Part of a small language model's weights.
Architecture: learned positions, biases, capped logits.
Each number is 500 + 50 x the weight over its row's rms, rounded and kept within 0 to 999. Layers, rows and columns count from 0. Numbers have three digits each. The size before them is the row's rms in percent of the matrix's.

# up: layer 6 MLP up, 384x96, rms 0.0754, rows 323-382, columns 0-47
# down: layer 6 MLP down (transposed), 384x96, rms 0.0759, rows 323-382, columns 0-47
up323 095:427464446571506485459518457450518445408453416537397492538431501521516498507484584438572528467540564551478473533472510449445513544529468508509556
down323 110:556419493460446474506513616547561561495490472531500506505494529437620523443618492479524477476553496485512501473574540593509514425510397486571413
up324 108:513532453518439584456558500487487492486515508520482558543470509545516481382508571615427515621493389528432537460418529508457533448524488599566386
down324 103:450483523570477464558459565595463502505464467520574460475485491538477565589539541419509465504476492477472523572590480502492503589539435527494442
up325 100:474581497531376587467592520499476458442506543568496446546430508506525571460480529489510491536523463481417464446516435540556497528593402502516453
down325 106:457472472397522568426375355480518561476522534452521573580515470553507535477509503564471526561543541479526493521462491534538417491487623436550511
up326 098:536489564466456472426521517517527480410489433589435578489468553493498463576485539520533497517550515375446429511449466418427433387504579446559437
down326 098:509533558528518473552478439455521494564541517452520539447424505559492525454525556505517551519518505461554540465597597644542468526498393471467566
up327 104:540487440499518620442536539552498371442468572503500441472438441417553592488464501440520506559551536544588474491476515437471457556499489484489515
down327 092:495451584433474484525470498568485472538466525546507538608542542545513511461500460507547602468471498533450579483577454435552538440404559503491527
up328 100:586520540580566452512464456458526429538516496539489569464531466548516500505509515419468526498517570449450450432417451604573445475440490525584583
down328 091:474498479456497399574534489608565498437468470450594506546461475465541452530507497459460476448399550500469553463548525496474511539559480533409455
up329 103:576443506550451561597499392461516553446414451495516594593430524431577482500479518493507530524467534391469467543585500476495540453490477498581508
down329 115:467566518565538513475609526481519467455467532454482434392554545415396540484494445491514456505456446497562512483469496495472572510450493588536533
up330 106:493460495515487501447433455552432414474515426582552577542489511587467471491461511442514577500428446474519480463489530455550576508513516455612513
down330 102:541501506455446456515600585402539492454468546465392469427563505548438532433608470558509569539533516457526548519559495525506498450460435456391482
up331 090:448559445528449487452502574462538565516541515480447503506561535419543521526414504502573585499519508484569459429631533500533434571537424459467580
down331 080:455432575500557491571488484395432474496542496566490555422569489531478501527523528524499498555502555561554493545499498462474519512473550408481547
up332 099:512530510520505493477475484502388492452549553582549509529497586497571566533424531559512491534456385603490525427474475385482485422595473441511523
down332 107:484392565662534426521553461487520554513536479489544555344435478475636470457507480494510482510452534475505556477525505538479583490530485494526479
up333 108:526432524538528560466432540409541494518486471505436587535519501543567576521549496510457597555504450530512582456494479540475444474521463401464583
down333 096:576473453471499476543490501502414506501483390509506446442539512493458432520404371486479491469400446568524502478533460478432578516490509574538413
up334 098:465692502568496537530515492448498560511522459437502537471548454494450545597514473469441435469527432534478464631398453484481457508442504501543533
down334 110:576518481477509512558505534524529458442432503503429492581503516561511517474571463611568530430538510492522584508527499653532422479520406467508510
up335 089:533482481536485473513503498558430527422600579598536523515467492457420532547487451405545443571524508432414570441533514486512481557503423528520427
down335 101:451363485516464476533546497530550499531470430551535523415539513495560493511578589490462614487497520538481441543468642514524496520541525566576499
up336 103:448544497583589532470447462485472578544481500537490575527574486514422472543528410551469510494573507558555486467534483491506595529521471528502601
down336 113:521477503537509486449519554519576441501576433399515514516524467572581466493494503453519438499567476479543467569437439449413427573495464415476552
up337 099:510472451551504477531542591490424547437416542513570553569538476455520507566482528432535529484514401462489514580480465431568496481505502488471483
down337 106:535575520450507566403513479468458545547426488465593529578567510547504448485432479406528566525493436534547518418513493475508465475494513469478587
up338 102:574566593479509494602513429481520542467484583457499456431427518472437542422444487527483534509549560453463522524465531533516416567423549576524459
down338 090:527499488488544496358547546416462596529551475484383485469512567467474532528459608496507551472483483469517475496437549515473552516585469483468474
up339 097:536506519545421444440466502539567509504437468540529539351513485555582529504481370453496497493444563532418512497462392529504493521571462541526522
down339 102:473493530564465556360592475528437477564458529486473415527546535506484470431578481439494514471573510590496422426486566488492532484547422463569564
up340 091:508515456415407524437396501558619529612478485563529436523490594393478444491527520468468586439466524464468505494609501483586489481494503507480574
down340 078:456511556612528506515534524410462417424449496476464499477474488581458512545490537584429422620519532506488520518489442433517559486538604470419488
up341 082:495416573560501509492444496509495496507499419500496500399573500504527506582451428406473445519420470523488556541457494515485513542476535428489481
down341 077:549516493493436493471454511517521522429479468453401471491419587557382548472436435485456474522457504500443520536570441542561469483563509426514557
up342 109:595472506472404500521521591526477443552514598525518522529488499496466514449487487559483567392436468454419484482532472486571479467477406510555488
down342 093:575477543526413543581485450462476596533508519524474471536494493478430485586380488452594515520521498533454615435563384476506455509452455605413505
up343 099:431400475509419457481478538469496551462441558508477441528548425463475450538462575555506493514413431500544446513517343506485513436554497540485601
down343 105:474438523533502548483546600521477550588530447574526476435468550559522506487586492510589468512482499460457484551486586492544498557487495444505419
up344 103:477568552558460447525522470605468475500484500532481531475517493438520483620462507495529517448514553485493452462536419414449545536462469495551591
down344 085:519545484460529457438518521408514489505502561535482435508453427544544511466559486501571489560458533546440517434411572419587468453471528603526524
up345 105:446513572537487476434517564438566478407488477476492559482491472484471545383464545517428530520454474531491509449459561429460488444467419540536529
down345 103:473595523464451445570494480522437473531466583507461474498521508497454516532511428557561550454523507516448511509534450476507424435487580513543453
up346 097:529614540523458484448539536477390529447579441484510445554482455445517535556502415505507642538513490482572524405487519490469490461465469501504505
down346 097:518394475515452446496461536451508493484538597396535534529517537497467528412412458514458336584502437453514451516439498519573510602517463501538516
up347 099:474365489548510500481426526528550527415601434527469493491589520493522572512468518516466457579585577489416458475468516461440488516516452411513474
down347 099:424473534480551523527503502503541505412530608540477528535579519568525553478552500402523482487487499550527582513411487475465462502562498508410479
up348 101:489493561515452576520461520374477536444475477571501498427483516540509493523577548610581494382565404540497513476459449532457489405429477545552417
down348 103:467461450494501477487524527468583507531546473528514579433471465510647538510553503520395508511565501559485459556575526470482618434482606418423562
up349 096:488510451422414615494521466517393452411467508509527502500565559522480459464486431379541524476514482544432606510459472506413532532420507469496430
down349 101:552548607493495500594555520450525558500481475494444499500474528527596548500479574652486449512518510493439465505522504445575521522502543416515443
up350 100:509570499511542556492498548441515500497432491508556498503477560536413395447490491524485475518576453552476547546503523410545512425513450589380601
down350 100:434439405528515502509490472585468569550455543523535536485404557390600567465472582468523533524503521523614451537529519492479465538559615547590483
up351 089:448531477520440596468466519452444580400505529526514437546510559520510568583532547495515541552440520500533499511471496613549498446437515504442537
down351 100:467546454494518451499478458487564482546446467466422585506437405465518436441498505507479525434558471438481455551424514455454520444468479415536504
up352 101:603466423571519356527442505434511547473496564545612515527484520613494508465462490510458566510510495483489571465539477524478557510580490517584449
down352 107:434478553512513318470456418430555418434382468436426484531428540575516442500423468550489588479481508527500449508486583501533436449504466588451434
up353 099:511544501544491441400602514542451498428507423550459474492473503484464550522478439436471494475522467459517441468537506429552514555553552560467528
down353 103:513416415399567458571439475448541466456398558417446519445444468566481441473498471508471527517423540550418556542444509442456543491439471507582478
up354 102:517458431552505486546507464420456488454621419494520579532511521454494527468488507551512606465468413574522537492530531543591448502441486484456566
down354 115:495537484434430449511383519553461442562539498513571564468454540497607421529518599434483470556573493519545509472498572497442525454572422441518465
up355 108:499489516520611511487455438472478561514432529536492625466443442542437482522496479439422488473422562467541450457516424517485350507439581537544526
down355 104:597486538467452586467479459504496559580496424419514420509490572477482519558499535568514499482498422467554419518497437499462537458558478489569506
up356 095:504575512496557410480600517484463450464486458544530476469481523498428570528437526505524572466585396551474514646515458484482545457541573518531486
down356 104:583567477474458462433440403533495533516550581415466411588498518506473501485458559471369455547543497484562512454504484519495481491457495506435519
up357 105:519558590614450520511576572417443458381523593434497418507541483594562531463472534452580510561475492527462498434456417521512510492491582553417504
down357 103:492500443469552407483467444529579539500551411504498483562513495500502477530481497533468499454417561554513419532502674502470492537451501457574546
up358 099:451483513485589472496475548402530504448439458382527545400475650475481569496517513500490450465593526449573574516478462469541431504386473550498481
down358 102:589489466471538373501462472503423517495489527543463456506508553605550525490467469491550470419418520571497578450500398488475515485465503482420471
up359 106:414500467520506490490518536475556446513539457497543460487511453528498523520402582456395563487484521496527505495453483528516433378440487458395644
down359 096:514479502518513551383415504499436507527435371461569571447517496466463555489477496601592493407504520535499459541617563565512491477467519506408503
up360 098:547487442495574570499458487448434554521547486541478519471535538565465473554383391515456494518614508552533509493551439361534513568512519523577468
down360 108:553486459468468523520455529561443415529498578470538405578463490457545485471536518507528501347426517501505452547447592504504515441571476557444448
up361 093:497521463539531526529453546452504558400444495549514620599525479531512547549491400478541476509496417496528491482532561378565494573500451451548545
down361 095:495547463490535539387489506519414555555529520549539550487553428479475527501490600565556420528542519531502508475540478552450500564600531502417610
up362 104:576491491587485518502540512413476475470503469588535625445540550517527476470547429483456501468480536465441513452545469538475465520505501524572494
down362 106:476461548498524500370498528539509509500482440562475471420489522460359459505519532511517593458457505404458468536584539619417583515458491511482473
up363 102:445542557546469470448554484492523402515521587525468519541454478431485594489583551557491504547517536412475489407472427542514532548457495481615515
down363 103:428538455512529557452454476460451426539572558502577511539458517446530483633525533521502503379501459555544480498565508468480566608529469416395454
up364 097:527470499547622516479430465502445480497506532505512565457602499553463480497359514400492519514549407512537464623398502469526453468419426482420510
down364 093:493523422516467599554464448418566496527483547410501539453543473570490489557540581529509563542498537487505513520490510470457531544592523514556431
up365 113:511530568526475459464467529429511544523547534410474424440416557540389459491417531466469536546518512464477550518466412519502497394391553429509586
down365 108:508458542460477495494414488563360511386488617505527535545540503523409585438484517490501477589509512488540592488471487517483514447510482577486523
up366 109:429452491501582532468530591442514472465538432495436529522464613619429472486503487490412493529528434488549398502481540455510511524529553550510518
down366 088:577490596523503520471536349440516494499490504479574483517500534461414426531505526501501504434419543477528486456553519466463503478458523487483538
up367 102:447462568447492556518524447597455523443528566463554507502515438553551528589427543466395534499537550460493478514382539475475433477551538571434478
down367 105:486414410578493455469530530518497595469498565492523505538445453504461444476471526466526415549575446366519517432549524493447484449474452497468515
up368 100:469431472468606519470548530483439476513479476569584418513423522543434531504540414559467530496491431495461528524550486578536554488526561427593526
down368 091:583574513530484444473557457458504512416456627498539491420530405457562494548449559441544545437475542506550528489464531486487452485475410499456567
up369 114:480407504567529498480555587410561567472490415574404486450571471414472489461477498466489461518496498502408530451526446520454512462428472522599594
down369 111:528454561427425504461470552568528496513476499542531497572541523415536568527452517568493541515419564477518440512538441404590556482469454502404560
up370 098:552494522529516436519559491368502493524443558489495498382501459626519509469510400531482488498548503513481598429489463549509503553411557490558509
down370 087:500575533556490460520519458581457498523506517477487408531589519545522453586496458458469435513450549444607456494430518476566521483506551642596540
up371 101:491557556594536408477412494389378527494514453496423449483553536484425526641521496474517591432516495493522534444498491506478488514514511452540420
down371 100:516517583499581486503540536520544551528496501527504511494478491554498532522405511508496480514515530467536545504501466602489438486512487529436507
up372 090:526412486489613499528435592488535516378489484469442552465561456489530555497512537417505376490432479530433460430538463575518479498452487492470502
down372 083:470612467439535491504474454493532497503498465435489444517462596510476463440563484488506550540521519423525514503499534527436454554413463533577515
up373 085:444444434452464447428626484497543515408463495516481509494479496601524509502489568528444488492429503618449431528578486516490520440487555556511494
down373 082:539472489525553330538509555471454515554535569468512465493451555586483467560513487467470428458485426461459539445505486486506464538452420511432494
up374 105:533596549455470507446487507498492451471506469479532549478493472548491435480502394480528495448536439581510550517480430494565427450413467547494528
down374 101:498503543453404439452558491522572524527443538495393498616538487474559493456483541463382562577515566482478423505481555478471495480527501459491515
up375 102:484508462489529546519462474513516461433532434539591615496538508528513522487462498536532579576588453628580457596438503471521519431500454451464562
down375 104:509443557527501465543514487480451484511378528527497502405492565458540517550476455504458514456502445390464494414514546477519519624508554444622552
up376 099:499555425469518517486421525463389498510495449547459443488558472544511445533354522495499583512510454631481558495506461537500560496503475484552495
down376 111:408402487483447510553516531475583478628519483479408541513527448512480549404466383594466565467459502504426532491526496466548505532478427411584527
up377 092:577537457405518500465444409459554534484554498478496502469465484471472466510444558444548572543506518448477553538524503478512438506503563448467476
down377 093:482522489452566462428537524541503303407545525568474492518526448536552504628548528484545453573548599514438520538441472535509413473504512488506499
up378 098:529476560528491496610424566493507603509491531527455541549495443523503452583484452559594517491594479470509501525530455587629439504433403567496542
down378 110:543548397578505449430552457470535491540512465350538510513526499504453478492484444489560404446459537490564543536496483526532553494582545485566456
up379 097:553534519536505563465555520452507519437476377470494508446422528580542408521506445557544548497521500598528462470540514440473578495465429482490562
down379 106:447439527461513501565517523543562494492523470539465517635398486449539532477492501521463529557470543391463495492422482517430489461587512516399514
up380 104:538486524475514506465450474493453501482538461451488516472377547463458589559479430551542536442481507417500494493580458525602523555512523465409520
down380 115:492503529538517546438464537435573504495515385548465463498555538532425565429507588643441584510491561473445493462541484437506552496500479515436476
up381 094:565543546525532475542539544545447493526540583529548485545498420572591611441436555557448538518516516512504464513464434547482539444434515544551511
down381 088:457656534542476395540523530493478535514575515544452475477521528532512499557506435488604515572468471518571582470550547486541484527565482564502501
up382 098:488550519511465527537494626502495636462522443442454480494505467563554562490475493514526539601440491446517605443514473536563449427513452521516489
down382 103:570499472541427462605537571563480466489525494438507441497533586487588565526514574458392494603514487546596570561508539450460532432479460559444541